python train.py --n_layer=12 --d_model=128 --n_head=4 --n_kv_head=4 --head_dim=32 --d_mlp=256 --vocab_size=2048 --activation="reglu" --norm="layernorm" --norm_place="pre" --norm_eps=1e-05 --positions="learned" --qk_norm=false --attn_scale=0.177 --bias="all" --tie_embeddings=true --parallel_block=false --init="uniform" --init_std_qkv=0.0442 --init_std_o=0.0 --init_std_up=0.0442 --init_std_down=0.0 --optimizer="laprop" --lr=0.00272 --beta1=0.95 --beta2=0.95 --weight_decay=0.061 --lr_head=0.01 --grad_clip=1.0 --warmup_steps=237 --schedule="cos" --final_lr_fraction=0.0 --batch_tokens=16384 --seq_len=384 --doc_mask=true --train_tokens=144400000 --steps=8814 --dataset="wikipedia_en"
Each number is 128 + 32 x the weight over its row's rms, rounded and kept within 0 to 255. Layers, rows and columns count from 0. Numbers have three digits each. The size before them is the row's rms in percent of the matrix's.

# q: layer 9 attention query, 128x128, rms 0.142, rows 0-95, columns 64-95
# k: layer 9 attention key, 128x128, rms 0.131, rows 0-95, columns 64-95
# v: layer 9 attention value, 128x128, rms 0.136, rows 0-83, columns 64-95
# o: layer 9 attention output (transposed), 128x128, rms 0.134, rows 0-83, columns 64-95
q0 077:120136099165128109135139091123163148153118097096055110106151100127100185146143161131165176135125
k0 086:051111077174109119114119130096093208113115151105178081139144165092127086099100119105144120135143
q1 075:152128135129121121099127137114060097151124139167139131065149070126130081163148113141133141165130
k1 087:141164185255168192128126108137155149245130125147151109150132102166121153112124055114130154125108
q2 070:109099144148159130096127133179046105144094121118107138127140150118144130162094097128108148193140
k2 081:095079110019136131170117158105113092056150098147127186129173152139128082168136158148145088125140
q3 068:120123106168131169165138184115087160131066118144136116154131127068178094139122142141101118153114
k3 080:098066117000099072147098125077127099105145122118119119079128137127114093162158151123129081120109
q4 075:112096092145131085137131151085176110154159080103126134136105112140149177150144125141107181130140
k4 085:095146166107185158182124141101125122161085105167154127185149160077100133132143113184131164115128
q5 076:124122136123120104032117124165086097126159139106128189161155154133144091132078131144092141131115
k5 077:077054151003154147134113144119120135012153154150110153116141131121120095146116154153151106122129
q6 075:075100146146087081088118145119036121129137139132160111075155134112129047089070155114130158164117
k6 082:140090137020117086154120136134105095069147138131101168126145145110142109164101168134128058113141
q7 071:128176145151117092154192103176092076143144119134114173120097075161081108131100089134176114135186
k7 073:072124125145118117157141177092154138098109090120124086135130127122130082184171140171110134108182
q8 069:168108104146122101118139173132123162091141103104187150070142059148155135161162095112126057139139
k8 082:190151138249138133127126107122124139229147112138147119117101123149117144093121127113115157128077
q9 075:139178103110094116125104138106124144103122161086060136161112133239123110068080108115190136100084
k9 084:138171119233111143104123147151156196191141147112163129137077131143104171099088111115089112124129
q10 094:115130088168097100122116130135056144100118239080151096177075175147194106103154141143106091082058
k10 096:087086098000128105153121113102115123057117128134102113106134126130114134135121106116131080122149
q11 080:133096148143124128099094163124147109082145221086170102156103117152150063118152099132111079138096
k11 083:093085154013146095158154154156125084076135148139062064108129119104117099154171103129138101161151
q12 072:125090116134117158135144208067099136108168180131158102058141111084120093098118145101058162145148
k12 080:061212136108091121044090132104079097126131171148156105161172181120173125106115132145179172134141
q13 078:083129139088097153112164129097167140131150112132118140148127154074118158144134126105090214085142
k13 086:124092113000110105140144141145108111021083135151106166134125136083126113166153184149171101144166
q14 073:146107136116069201148132075149123113143119107125184103151110137082098130083141084102117096128149
k14 084:078074105044116105133169111106115096064114144121114139092117131120124116200153205138150118145176
q15 080:114140119138122118111160152093128124144150155094105137129147162188122169047095150107123100156142
k15 084:137086094024141122154120108158129114048100131113119109149157153069105106177099108125127147105192
q16 091:120121048148079095116092173120135175050109177097156086178084156089186065116149193165165204083055
k16 095:171106063007103093175120113146142112060122101110125077172116139088102152149137181091145100147148
q17 092:129129152124189119125114149119162095199094087184112147063172089107088093176105141110148138184176
k17 091:087159195243152198155125126152123109191141119141150147160132087151140132108143104156131167109109
q18 070:105139115096146132135117113146184115092128127118088138184123088194091144158141123133094080115149
k18 077:211157173159106126094149145087161141149114128087154157145133101170108152092102089109108179125082
q19 082:101101147136147154099108156179083093114117161151132091134117155112146103065120151178142148134102
k19 084:115090123000150118121121117107117092066120142127100101143150146079116095142126142152141119153159
q20 088:142156132140154065161120138052196124181091084091119171122120050149140157161135071131146088145161
k20 091:099153141248126174120169141141151149203139141144148132125103117169119144112154116133097117098103
q21 074:108117106114085044150101164077133142075099105051158119125095114100143122087177095121130089132090
k21 083:232104075091106113157159139142115112143202100121124130151069195094133151136123153098143048154148
q22 074:142107100114098124124120201117073154125126141133168160083148088106128060123096108114086177086130
k22 085:147195195176115198122098091145122132179120149125160130174104103174103198096113074132148137114081
q23 086:156166190125164158167083160046152098154119171139130142081127076141127105184111106091105119173143
k23 090:110194191252163165115135138159143121200126107141141095108109114147133131093148110135132139127096
q24 086:081115151090148152110172091153179092181140079182159113151124106079132162113174098150139167108176
k24 093:108094102016127118144157134109113108029080114131096166133165127109154108181182206147146123129164
q25 071:155197081127106117152129081103094175138122202115139082080110137099106135131125089101103067070119
k25 081:169094113069109074145140152139113087137078095126101072143105234115189067166120069150140168158187
q26 116:126138101115107124095107132088091142075166221104114074144050163174098082093136154178154102103084
k26 105:168092110007142077129103142121125139046125107118119102130132168070145103166147117122123100139160
q27 075:148129207103173148181095102210144128125137151074065067120108138106130160184150152137150143091102
k27 076:210128120089117127127162161128155098128128074152149154101152093096143092131133125122113190127154
q28 075:112134074112103142124081139146109120115227149174098109125115142099108109178133216108165188099140
k28 075:164159155144098114132150095096119229142101099115112146170151123054121166098100148129103189143107
q29 081:172138205148120105154131124159114141137163075116090134151196139165157120133074118079164095145112
k29 089:138162118234139159102141136106140145224144161139160135114112142149140126088092089099093165131097
q30 081:132114140141140110121121097196077120129090134134147190070220124104125063122076110120151105153157
k30 088:160179168255135163141116122111161139210164106154128158161122135167168134106146033128107148095110
q31 086:123164099100089127147155164124132135092115139084113117122132074181102080105093161093172108063083
k31 086:106102109014110088144139103140122156017141121106151076140144103122109115191119138116148135126141
v0 085:142108162127096112124111163136134189110123138143110087131133173109140125143112129126153105115132
o0 085:179106060071138088169154089154117089092127117174118142110104129097099143151117090163138186196174
v1 096:120095162096133165167103154125133105141140085096128109197135177157204108140129137096141106125115
o1 086:177103066144126103137152143158093154114195141127150136111069072124119116113125091111140194147115
v2 088:129081137090110162133119161171139107106188102095138106214121126118183097135132127025117143089106
o2 095:121141123238125157138125120130081133173160156132115106117061148117085118067133103163136170148065
v3 087:169083124150134039125197133082119140125034079095088147139149125150090169144138167161133098117148
o3 083:132178129240102174122154052132185155172112108131122191144155136136144142145122119157123122095132
v4 100:147144172158107097123144132185106114128078157200108136039157134130169135152137095184160154137101
o4 100:151144195152139140113108131112179082179099123111083120160140172127117157142115135159139080134149
v5 082:134168071129161114127116111089106181143144116070072098118115058098136143114184147183136135047168
o5 084:121147190255164166115119114097142112156115141122146110121137173122164134116111149138127062108103
v6 082:150103130121184117137162148110127079132082079118125144147133149105047165114114170093115084116126
o6 079:176120104000114102134095076112129144078156145125135120123180088136102125163140127133120135144149
v7 081:159087112111127138161139098123089082153142063118094127241149120126090108066145097033091115123120
o7 083:157221153204121157117092166086156170099151174103088102134097172119111122121164140152162086076070
v8 079:104140186149101140124106211133167194134131180139200116068110118110076090137119155128157119135133
o8 082:217071089000132102127166100169100106089119141147120143135183114154119132129157120123134181160161
v9 089:129147130159086172144096151192175105143157149175158134119127107144168075118107096124123110131106
o9 087:047094079000114068163096138105061114070131143153164115118095142100115154131135115133099087180143
v10 100:114152124115120162086119122134135099124128164095148127199099128113099046085127074091103176164116
o10 099:117134138174136181122084173134113133111164170112117092126145138134179143104188182101161095124083
v11 088:122181101159163113060124122165130141147176220135127149128100042112135143172129123079161165159181
o11 089:137080103000144157126124144140132077105115146158157121093198127126080141095126181152100115137137
v12 083:111152073118093096142137100099105170123169162105151119041112110144125134090140105138141153111118
o12 084:105144167251138184142160158099159114177100105105132099138161165147193140124157123116134050070102
v13 090:146089111126166103155079119136102083146095075145115154151157182163143110156097101037110088136102
o13 085:148105048000101091162113151137156149063152146142116094142119093112075130144116147124126166143123
v14 093:136159158108176123107127147123133124141105166167141129154124152076094154153081129070121118164102
o14 090:145122091077074100089102182151165152119181140126080119139223054155114125089131158102106175124124
v15 074:115134145108079125126191096132100128092116153115117116149091087088109107120136095120107182134147
o15 085:112170170255142175122102132118164143207143116108118103143111164148172134111147147139136095092087
v16 085:148149056139152103145089094128110074133210149134110125103145036155095161106130128110155103112195
o16 088:062180178163132166098110134089105164115110159104144115139152160137110139132103125123121081057075
v17 094:149131073147092100139185100124114119172072065083069102168168153198187146134158149132090071094139
o17 092:019128119068121146132113109079135149036114106130162204153099147105145135146125149152143088107157
v18 090:190127155120143088168161109114150072157099072097100101176182161108126125120117130079085073169095
o18 079:024159109171066124119117127089101238101131105103091160141104119164126110142121122116127156120115
v19 101:121102104106204123094093158119115134123142151142189148110131133123135129167161140078141113117130
o19 101:249166125111083158127157151164172107138137185133075107162228109145085099075095156116131138095110
v20 096:127151076123145124096150113115125123120121150108011131124108080141137084131125115147127166098142
o20 087:111116143136199174119177092111078088139077143115185074077152177093085160099120142148083121143140
v21 095:147123139126127115138128105072121119124138101101068107091159113117122136166135173163140103118141
o21 098:105109162198190144108157092133098135156079070150147150095064112151130106147119068140150195159156
v22 097:139136108111126138147169092117135061149133068088148123191132086144053137069169119173117119131121
o22 089:020174164231115134114074127085113168124140133093158137099139124141149149137160102060136054079074
v23 090:114112181089162155101090147080106157100135171107166095119111179115037126136143068087113122104087
o23 094:231182104220120091134126158153137100201121167168074105128194115115078135080162150090099120136101
v24 107:137116141114142097085171134098120122130071068052076117172128118114111140120158177151102162139125
o24 097:099100132187134164123150095147159131133138080106129162110145109145125130136155149117138164127145
v25 086:097114122156064160150113111181129189076163121124116107096104090120174107130124113148109180096107
o25 084:107134167231173149138132101121109094177140094136148109127042192121182136112137118166138109155151
v26 082:132143147149110130113192123199098152142131120119087147147132125127211116155112133143135155188174
o26 087:073095132133133184080158110110135143145132087103152161143054172150159126155110125175138144124160
v27 095:140147142113163108098135153168166109138122121167033122094124166104208156141100096085119142172117
o27 091:062074045154114114142144164158130109126132090108142170114154073151101075121118115133097172171160
v28 066:087146164151124189095092156136145133127147165135158124125108125096052137111142158126132146110135
o28 081:173090132000149088139103149143110078075141148145107106118126115128106123132147130096116121162139
v29 097:122097128105187082118152103124086134101104122145098152116129117145088128131161113135152124101142
o29 095:206196169248130178104112150119187136179128147123096114156176136138122123113115165124122084065091
v30 093:100081156109142149108109127120107172063090168196220102118099156082079145134146117134126100120058
o30 087:255190179206110124136104143164153084224157150150073131153149124134132128080119142117140096131141
v31 077:147136127123133088121151177123135140138168156175119153143117152153175155127080130125149087156173
o31 075:141174038211097166136137110097117132142123160077132154132159149089150121128097102157119129155109
q32 140:106083111146146097159099136070121110133168179143172124119145139133158093146113192163157081107128
k32 135:028090117088134126115120153130121120080119185088147080089080134123150150133132110133051076123162
q33 151:087136102133083172103160091166116141110145119094149134135138134181117190193095083118091111167140
k33 129:124059141027169105120109105110110131041102082143157170143131099129121142162123173122138097160123
q34 132:079154173125153167073117145105126126112095123157162101169151178140115124144138087151142126105207
k34 113:141058126017202110121114141143143149110155112128150123109127119110129139183141130109108101126185
q35 158:135112086108100130087035083118091150147128117089130121166126137121117106110123123157146160134159
k35 161:168121144111108154110096176100138113178176163145172120115089165113150156151081123182109124141156
q36 148:079154116097123150096082136128130166089134098104142196121087149113152156128121135117140098073145
k36 113:089084109000126127159092116085131130053154093126172128109096139117116159143173155104084115113107
q37 135:100175166147178077142055135116173048186118169153169060151081099087102122044139140185122144094175
k37 129:040086119033172134173095146102177126138120168124121103121134110126164128172104104168139142120146
q38 154:149133175127191123107074159146141106156173119159122156181143157099099127141133137102136103146175
k38 134:121204140174160202100076164128137149221151154199179150135148126143133170097162091132152137110130
q39 150:151154094134126156163107160122172134104118116149100089111125147170147127108106146138161113101105
k39 116:152161123255138178096178136117094108187170141098125118137089157131139142096143105151110123134118
q40 119:133171184105109136141090117106120151115047144120109149148123089097096142113101177112093114105160
k40 128:158145146126166175192074103154098057127167112107088132099147117133121127156148122125131142178098
q41 139:135143143125087097125156149139118110117121149113167093078140133102126177110145151162147050193126
k41 125:122124125188113154114124144107150097184124144123116151139085187153115117081076159098148110131079
q42 149:143148127132118132192167179153099137123080038141098128087110124149167122107187136079111183070098
k42 129:202203097216125137090158110134083153140127068080090181099207127121140133126156122109123135116092
q43 121:157136127136082055168169104172108143140099127191116114108071108139146129116153098104106141092099
k43 130:058161139131135107106178159161217173130102129147104125117207079141085074139104082125179171120158
q44 134:159087175115092115135180104155096119130126161129115117165127072128080162122133104128149155108129
k44 138:162164041194118091132175114150179126153158154133124138139155095119146155128088153097094162084162
q45 121:166111059114145134145150116173119156132154157118152168109143088101129182126103167060130155115110
k45 116:152210119255053117124139127123122121194184178121135165171131155184121153127093161101102123093129
q46 134:110128152121104195153058126127133046134162119103165083135114120122083093105120106167117167143212
k46 137:151188151101105150104107111106097083173138167122124101129048143174133166126108129188111122174134
q47 119:133121148133092095132195121114138165098068130125107114104116154179150050175093137138078101197123
k47 118:194161163162102173128191113140115105149141084149064167117163144145120110140146043068182173171119
q48 125:138090104118103144072143140153129157118096153087154105215120071126098139099147125106108142089141
k48 132:192169098110079098143150101130157148104192165143122174131125162150133156109081105170148165174152
q49 144:106102063106111132169145130115158148101112127140171110089106211114150137204115121127121114177140
k49 127:147084106027118080063168158129155124070143130179128109185087148109080136098146098146187093178138
q50 156:115119120116147055131118128191098155161059201167115090112123143087125133126070132159134122171101
k50 139:144102129095150102148108168141211107117159134149156086124145106075118098130074116123155098121131
q51 141:103119154134067145148147143070168131082119090117118106092138186128142098105134103138127063159186
k51 154:140075109064125132103109120115059097068105119077115123102098156175117059166160124126131133173133
q52 130:147129178115190106084104136115098106182124149104093070148130131120132161111109067128148137128101
k52 137:164165188142165164139113185172167136209109102184151139118168133091088099103070133110149132166157
q53 154:160113138154153109109130124145096132134097111125089146104161087108184135148126122196121120157117
k53 135:146157146206145125138100085195113115170081127169128089151198113142140096130111083132143142134059
q54 148:133149112126158180155139185100174122099074089093108128157163123172158143141155136134112127064062
k54 122:192201173213121129136147088143087153156140090072078135115147142140107141095173153071099148131087
q55 144:130108136119124142191044133060126112085115112080162140091115142098165152077152159086098156106092
k55 136:228190125101109140143149142150112111124137105054088126090124154101150137145133174168117125081089
q56 132:145099134167139108124106107118164087140141172179138085155147085149086164183101198142096071173101
k56 125:027133148180156136132140097129151127180184210143109152187098105119153121101147121105157132120146
q57 130:142114111160073120131153067123105113163101158131179099085123069078130152110133114086126156176131
k57 124:033090106132089096091154190130146119154173173140124131099098133129098140126058140185148129074127
q58 134:172140199124124091153161125144096119134128107122113105075139090142176162125137122086122129144113
k58 127:129147141222140102114202137144166119218118108142104133074155145131107081120132153096099136118135
q59 126:176157184128147141123094097127087138193161133163084150106145137082101138136105155089163147118102
k59 128:074183187168144181110116158164131145230168164165138152152159109118121161090148122124149136099141
q60 141:116146158164161121116127126168105149122121122163129170111088072097110137161140140130109189108091
k60 128:089126135043137102104133149171166142067133093169152144138214148128127123106145081114175060066108
q61 158:158085135130123128068125087120150134071171123121095125138158110113064183172136135080117130166167
k61 128:222125082164102145130148102149134090121108127142097209165125114145171159127155166139169127153092
q62 125:115124196129153165102076119087145074098112090107137171149148150138139166155157123097157117119176
k62 122:097065124057165146089113103116100132109160065126147146119121112132175189179201171171092116087089
q63 143:120094155123154142149171093128094152157104130136151086087122081114164052149146168163091082124098
k63 118:136070175023169069111124158153162101071096120172101082104163115069130115175159119116160150124187
v32 123:133149148110177171116129162142107108107092108116088136062064141065108108110150146159131134080139
o32 126:068133089183098129184165133101148129193137135128147105104122105177088117137083089107124093125107
v33 125:141102132128075138167154137111094120124116149148099178090123151180160169159159119129158193140110
o33 122:171118197112032120120124100104150088097152104125132168118140071082072187136164153143104180166182
v34 135:132129143157144106107111133104138109132175117178123158093121123044041153179117164088154154158127
o34 126:128110178050130187101080135104100176067073129120107118114111118119132138107060083093089137163156
v35 121:119110108115136085161094138141145066138134107058157119132118119108130101100109127080147137164088
o35 120:119118139117051134101065142102144123087165133123148128088152157082197100129083130196136105171094
v36 127:137097108131122127107145133135091206142110159102152140116134137126137165121104143147126075103110
o36 122:255110150167094183106112163108131085134163081091129144076156083118129179099161141139114168115117
v37 139:132155140107172102081155098155135114169123143169080167096136171181130062125090167127075130165124
o37 132:072134149092146195071164124158138170146134217128118099094127065123135161091113107152151103131141
v38 132:139123170116097107074123120181119133129175146078150141074121224177142108161113167158059142144111
o38 122:099118170135101128097112110056129161109183129111141072085178160095137159077161114115136121107148
v39 126:118127063134124106069112135102127172158146170111154106181106098099123152140119082153141152125162
o39 117:191135126144138098113099097146177130107138119169144122219125103111149126109106109135083109120155
v40 118:133180118114168153078136151130113111146091143203136088129117203126130080101144126124117141130111
o40 127:187133080138100116105121147177115092162179157079158152098113132094114136164155112151141130155124
v41 116:103140093161107131141143160129140191086151120119135159087111130138080113113078155161101106089177
o41 121:121166103094124109113156119092147144159115133107103101129126063137125148117129097111101173129116
v42 135:155094165130146136114120127143093165110102104091131153071129134094107122099138152089134074059102
o42 145:122155172138061138102156178117124133142165031122081099083148158135162104125163142139129165104084
v43 131:137131144144078174177118110165128106126122129139174135130138126196103124074093152159167087175035
o43 132:117147137042096145119092119127130142063119095137146165049098110110121164142153151195123120142131
v44 120:140140152169119103141169173096135056135131160156121152109129179121120143090110136140170188144152
o44 117:103078159038107104109133162105114113107149180063166131111113136106077155142170178088154143153136
v45 119:153115160142128116128157083188128120151116136176125121129175183143103085150151090107100170125101
o45 112:239146106141074132105176111170105131119124097145096185155098124113152133139129105116126178140114
v46 131:149128187139099090088154098116125167132144108106124124174137131149105046101119160128124136176158
o46 134:116103141082185145104145128128173230082079128130108079115113178133142143125115081151155085143123
v47 130:124129170120216159051118123160089133151162119126137186064133209119126152170135173118082134089153
o47 128:164125159059163178111127170140135149182166093115168127120161176173092158066107104024152132114130
v48 135:126121143140165139134059167094108124144143140131073171129119140098159096049136093171202135090162
o48 138:092092133107093112119182130138110158137153076141167104102106087159104131123077171159116120158130
v49 141:135138144127088123135157107067112125129094125111157096118131170166160175155118123196118089130108
o49 141:117139147156167149131113131104141049136134130097147141147167169081078158150193177140114129093181
v50 113:134139077131194087130140067102132148138090116101113124124170044072132090110138055103177099107094
o50 112:150106157086152120131167136140148086062113058129078114143168107146172104179097142131098124126082
v51 143:131184168116142129119135107099144127119095154137096126104143200170174150167095117159106132115090
o51 151:136121126141160099177221110138075092150121165130153155122124130097103169096215145111128134064159
v52 117:141131081113083142166095137117112168095112095112130170138105107143124195111140085106105120124125
o52 123:060114171093095096112178135114135098078111086126076142143163125154138095175175113105125107071158
v53 120:113092167137109145140120155158155076105166121142148090151148140147103066121107075138158119136135
o53 122:211150064104129103156052121115139140148104113130131122128052152105134102123077080159126128187138
v54 134:135133158150076163166128081103140124136187121090134137189155128122057119110179086130138140107118
o54 154:132111105128187126103106133130123196031099035126104121108112158133124158154101156111130107149147
v55 129:124131123122083147124108147189150112136153113111120132104139175159155157158100114163077173115177
o55 116:040132164050133056151166102083107142124129117155142090139112156130104084066178131115136111076165
v56 125:143080161122135131166126065134091185120099136064117122128127114185047088101147111111174116161095
o56 121:182133140097104116110121176100197130116131082132062138101171096152161155172128133134105149146116
v57 120:104073162146147116195108170126145163112172122180120143097162155070037140100099088183159097142189
o57 128:176181118144130108162142172106080173208114152139099149122051131171139103105067115114157146164121
v58 117:126103142141153138124117133110146104092172165117182181173153123140086090067158123075189073076139
o58 129:210123107156141139129111136107151195102141084146160169112113179143145147165072148109135128165087
v59 127:106141131133105117108156148085182079079130115138108108100145151086142099116079107117134157118150
o59 131:173091145177119114104171143135164076138113175087114152102142169120112088139103126137135146112115
v60 129:137113104139091117127110115091128155148125165136221115171125085078088161143132182152144096118122
o60 140:145104120153183119084135113157084152133139043161144114149115156101165131160219146115125155076121
v61 127:124160100134103165166138138078129165101147127119121115139119125157178149185098184173137105117104
o61 127:090111138087152129184117129125103125115102114116111121116150072122103204122117146109085148126151
v62 132:118151173141125161150112127094135026120104123128138131143128146159136168052140098162150118114069
o62 148:114141103147176119144113125155098099118095146088166176124092160106040154154134181144171088119137
v63 147:129136098113146153056182083121124111158089075107109116154160073150094096136176145092093141122139
o63 155:093142085123162143144106136167140155084109083144127127123092124153130165161121081099074098128116
q64 085:092126148133160172195113193101146169163168173104089072121102070127140131122140195120100088097124
k64 093:097159187118146119183067176067114095152154167100132137106106093114108151128080155162146104127152
q65 092:145116157149150153155117118129110085139155087144123185112128136158124153149172074104161141153111
k65 097:154169179191157203069092124179106124198094091139125156146139136121109147105095109136137186154149
q66 093:128126139126096092123193107074145094145150184080116136120132092106151138094092081126074141101214
k66 101:112063116098108116110164103131198112122143146128141108164114097127083108084154114116114159123191
q67 088:146111149116078148129119122082146109137090084052118171107137096094140115108060140145135123143123
k67 095:155156148134077147152171119107099084131091145133121118134101132119075149105134140097166156111134
q68 090:113120127147130102120140086163135109081133162107113102104084094112140085182118104179097078165173
k68 091:060098172088131106077108105101128066121172163138112121112099104138132101169143099174140136159152
q69 088:168153118100077188094081111149110132141141145144129192104125161119066198167053141094114094181111
k69 095:183124139111109164084138115118098117151192138082127147136150113131095168106111125155174152134127
q70 102:103126094129117128154160155130195118137138161165155098196083118096112171104174170145165114102182
k70 109:104155094193136080161115130148145159190166160183139115127093122098103152170102102134118119143149
q71 095:119142114134129172166057087135139115155170155160155107197115152151187104092097127194125170123155
k71 098:099123153098183129124061142084141107183118171141110040187088107094106131143123166199120116147160
q72 092:091141127114126115170116120176117086126139161120085183149108123132124102084100152127122126103125
k72 099:098164128096124105170121161109096057092083115133152148135152125116096110102143150204113059106129
q73 094:129127100128138093167108148111157119158128150110160138159104073139140134118128135127123118096098
k73 102:122177131088106144105088116127129084139097121132122086129108123087127111151137150145141122099154
q74 098:118136059162072081155116141088147170118138152116122084171145113157126115121102095145126168177141
k74 103:116148056148089077161132102124148166113155147112115077176099123134165109092086114133136143134101
q75 083:121128110116110112130133111180114115112110109127153143174151121133178102125161120117091098062086
k75 092:107194148114105152100120167156148120068135144159127118128133138112117144128185139152143096117134
q76 095:119119111142136151144145098097130089153156130152116133112066102104172153117171124148171107191191
k76 099:082090151190165136131105113156125096211143133162130104157114116106078164151129100176113184139164
q77 091:113104107113097130089105166154114136117131173150138101142088127164049068162115054122193152180118
k77 098:096114121126065125153098119162129134130146124117179082133087145137082119058101112220154083218170
q78 092:129110161126154154156117125080161140100170136104092180112088142111170124117169194117128144141156
k78 099:110193180154151162100074127095124117124167169133118149140123116106162112167169167101134170087088
q79 080:145178134148158143116147094157137134106125176096140132085114121118196139120130110143092151160163
k79 083:126121179170187140076187117078159119117135177105105154109154099147116129087092108138119198065114
q80 099:148163180107112125104144103147118084143110109179069183123180081125118076173081109107167180169109
k80 103:146148172084073101147146116192116124137102185153115110116178111157074070125122102107142151184121
q81 082:132047138117144091136109136157134103139064133171129099131102102152073173114182127141145167151162
k81 095:143116085150104141126223086127135115150161173127155153117116111137082146139104164143141147152166
q82 091:118122193150108092113153111144108096092089118093100096169114138102182085205110134137140156159067
k82 098:149121144202098120110125099054137118096125190087115066152111094099135113128090186152094088155097
q83 092:117110151165106104112124134122064148096115104120130091082165093127163060151132174136105128109065
k83 098:097115115085102154141121166120094124071082092155084058097158131156201080132110125161163145087062
q84 085:108100103140127151182122167156096122113124185105177107133101098108151171098097134106085098137072
k84 094:071150057178119113115144129115117127103159174099138082153087136101104173067106145126142068124111
q85 101:134130154156151143069145153100160149127102157146113093126141131101156128151111120191122097138172
k85 104:170158149109142197037116148159106110131109131152114106162147159137118097175120096166140135114177
q86 082:092095134138083120089148167083158131187105116192130072131156070093143140179161170131133126129129
k86 091:076134133127111118139119150120099113182114145146151041083104082144096087181130102140143056141130
q87 091:150145161112134120150151177121103149186082118133146078116151132142089123075073071120148101138114
k87 096:199170103110170188145128155171156117153102087110124131119148182138117116119122082094129155135170
q88 089:143118119115148115066127156158142152126162093113121071168178196084116119128136120142168143049114
k88 092:255124157182144109109144089161107187072150142120114143107131173073169155096136139121160172075102
q89 091:134119074154145146168181127144110125086186127132144147112148125197174137111175160072156173108125
k89 097:120162094175130129130172131175105158102134100139096161211158112152130162129142109053147155063114
q90 090:141131105160128201181188110113074169077164094125109082070093165132132101137139112094123162109148
k90 089:126180106132099122132171189102095119141154051088094098156074157168151137085110143127145098128153
q91 088:144158119134104110135093070109124165090113129066179162097110163114086148117129129117089104168158
k91 095:164163146125139121085138118102126147150121109095117181135146146132138120117149099125143174069104
q92 097:133124116145105132095159124093087127072103136096168130141120102151154146068052142102096084177052
k92 099:142135062115077209169160093124145106094167112097109107141133131108138149101114139060126092190065
q93 092:130139166112169142137104116141137113111104142105101085182117112148216104169116122148132132137123
k93 099:173078160109185100088131110063178142111110140119130099123143121123151103206115175107051079153128
q94 070:106131144139089160110163093140144128138099083134126160106160097110076159142202104077185095114122
k94 076:108106118085070135143112111154120101155105086198165145150136142137119135156171103152144089153157
q95 095:123134069125092073148099111139124150124139119195143165213131165108109146149097164184116132145134
k95 098:107075034137105068130114094169134145124166171113108163164108087157117156104131099123141127150129
v64 107:146112138122140065126157146057116137116104142103149113150122000108132109127121122093177104115108
o64 100:088144139078123155115056123125127192136156095152107127110164150133086152157129145135158136145103
v65 096:106064112125117135145096187141155174126168122139124130132150134042195112151136125176139159170163
o65 094:137096117131145194093124117092109178139111146047124155152142104148132096100098139123138111107221
v66 086:114119149140145085113160108094109136130082091098167160101142072131132072090127108168146087161125
o66 090:154187142082130097139109116159180208156162126120129100135148129116127169152130160166148115112093
v67 092:145159139117131118061127153148080127134144120149101124118133110134123101075159093138159117130107
o67 091:091129128134198105159153131124130107078125112080114130088170069157159151152075164109072146164132
v68 092:108067105111136110199155193157122051112184151101126111121147122213199101126108083182158131106064
o68 090:175139140114140188144131116119071096178096090135129175118063100144144172091149187094135134134188
v69 090:137150114142091102136090067106149145161086126178104136119161130099062161143134123086128170145199
o69 087:138109111119106105104084135123162135076146186116150118154131162106124082149140118137089081129106
v70 100:126160096125100164098117113068156175074111145178091140138115227148125171075098111083168111116139
o70 101:140067187130128162174180107089097086164145133110088096150108132060104101149117102154078113100104
v71 091:129160128155133124075126167127140160107098129139088135090171170111123058131127124136149138151165
o71 090:159114078136111145098142071118172097128133138096151160144206086055146155128115039146140133089149
v72 076:130118135148102143116136088072176172183108169133192156158123109145099154141141171097090154125123
o72 090:204130105131115143118127141150129142079159138172153128118139163108110103064129118149057123143081
v73 081:121147153143167077111127135136120146076090109116095144161137156091145163125102129134136114129167
o73 086:074108136130157100121105090130109092137164098128155127104134091144129139160089100110115106109203
v74 085:135108165148164093073143172086110125096159135139097094096156066064105096100137148173136157098149
o74 085:111080117106073129055104098121096167137144110067117160125151117112124141151085126079105125236158
v75 077:120110093122122128078116165166078148117111119162101108135120128066145163190103198168112129109170
o75 079:098115155223156147105098132101136106159091054120118175101146103192142118147096117090114137177200
v76 091:116107076127080113133156138075146195144104154140144163150148094106126171144122105161130194134179
o76 097:226106131221130167101105126098124166151094123058127094080153156100120105121120152100104139171150
v77 090:128162118146127138060083183129140113088106110117100163139146194126108070102139085181115086156158
o77 092:116136106142088125168136097151158145180116151119106094096142091093161083143157076094185169132140
v78 095:132128143150081122122143156079159111147124124095119121106115090144110146093196171126103133129135
o78 096:179097074132095135111121179122189205148089139120135112128163200043117114118103162132157179148086
v79 086:128151155143103129147150069044105147135126148107161151089099137105097157129166182083082189159166
o79 089:079130132134110139118149129104138196100090144148118081160153160076065138113159120163108124105084
v80 096:129164102132139148122112181196106112083071117154086106128108171152133155124141111148171123089151
o80 102:120136112188123151121118145141139045159118148121171141088110127146155112174099124142161151099186
v81 084:129152112146101140138159145152136114149139160104168117118145113153197129133123090163106136119116
o81 083:188161088063147111156111140152149133142119157146170101112070135105164115088162219154164103144186
v82 099:126143182132141131109111092076136069123116150110141145134146128146105083113111146144114148105108
o82 103:189107111123149150139137136135122108163203120180196127124119136163134097115119128064038127145103
v83 092:141150154153109097133172185092164059148101105167117143138142151143103145094129065139163138077106
o83 093:223099086045110109162082133102088108095141163109129080106113147111129153150145123093104147100139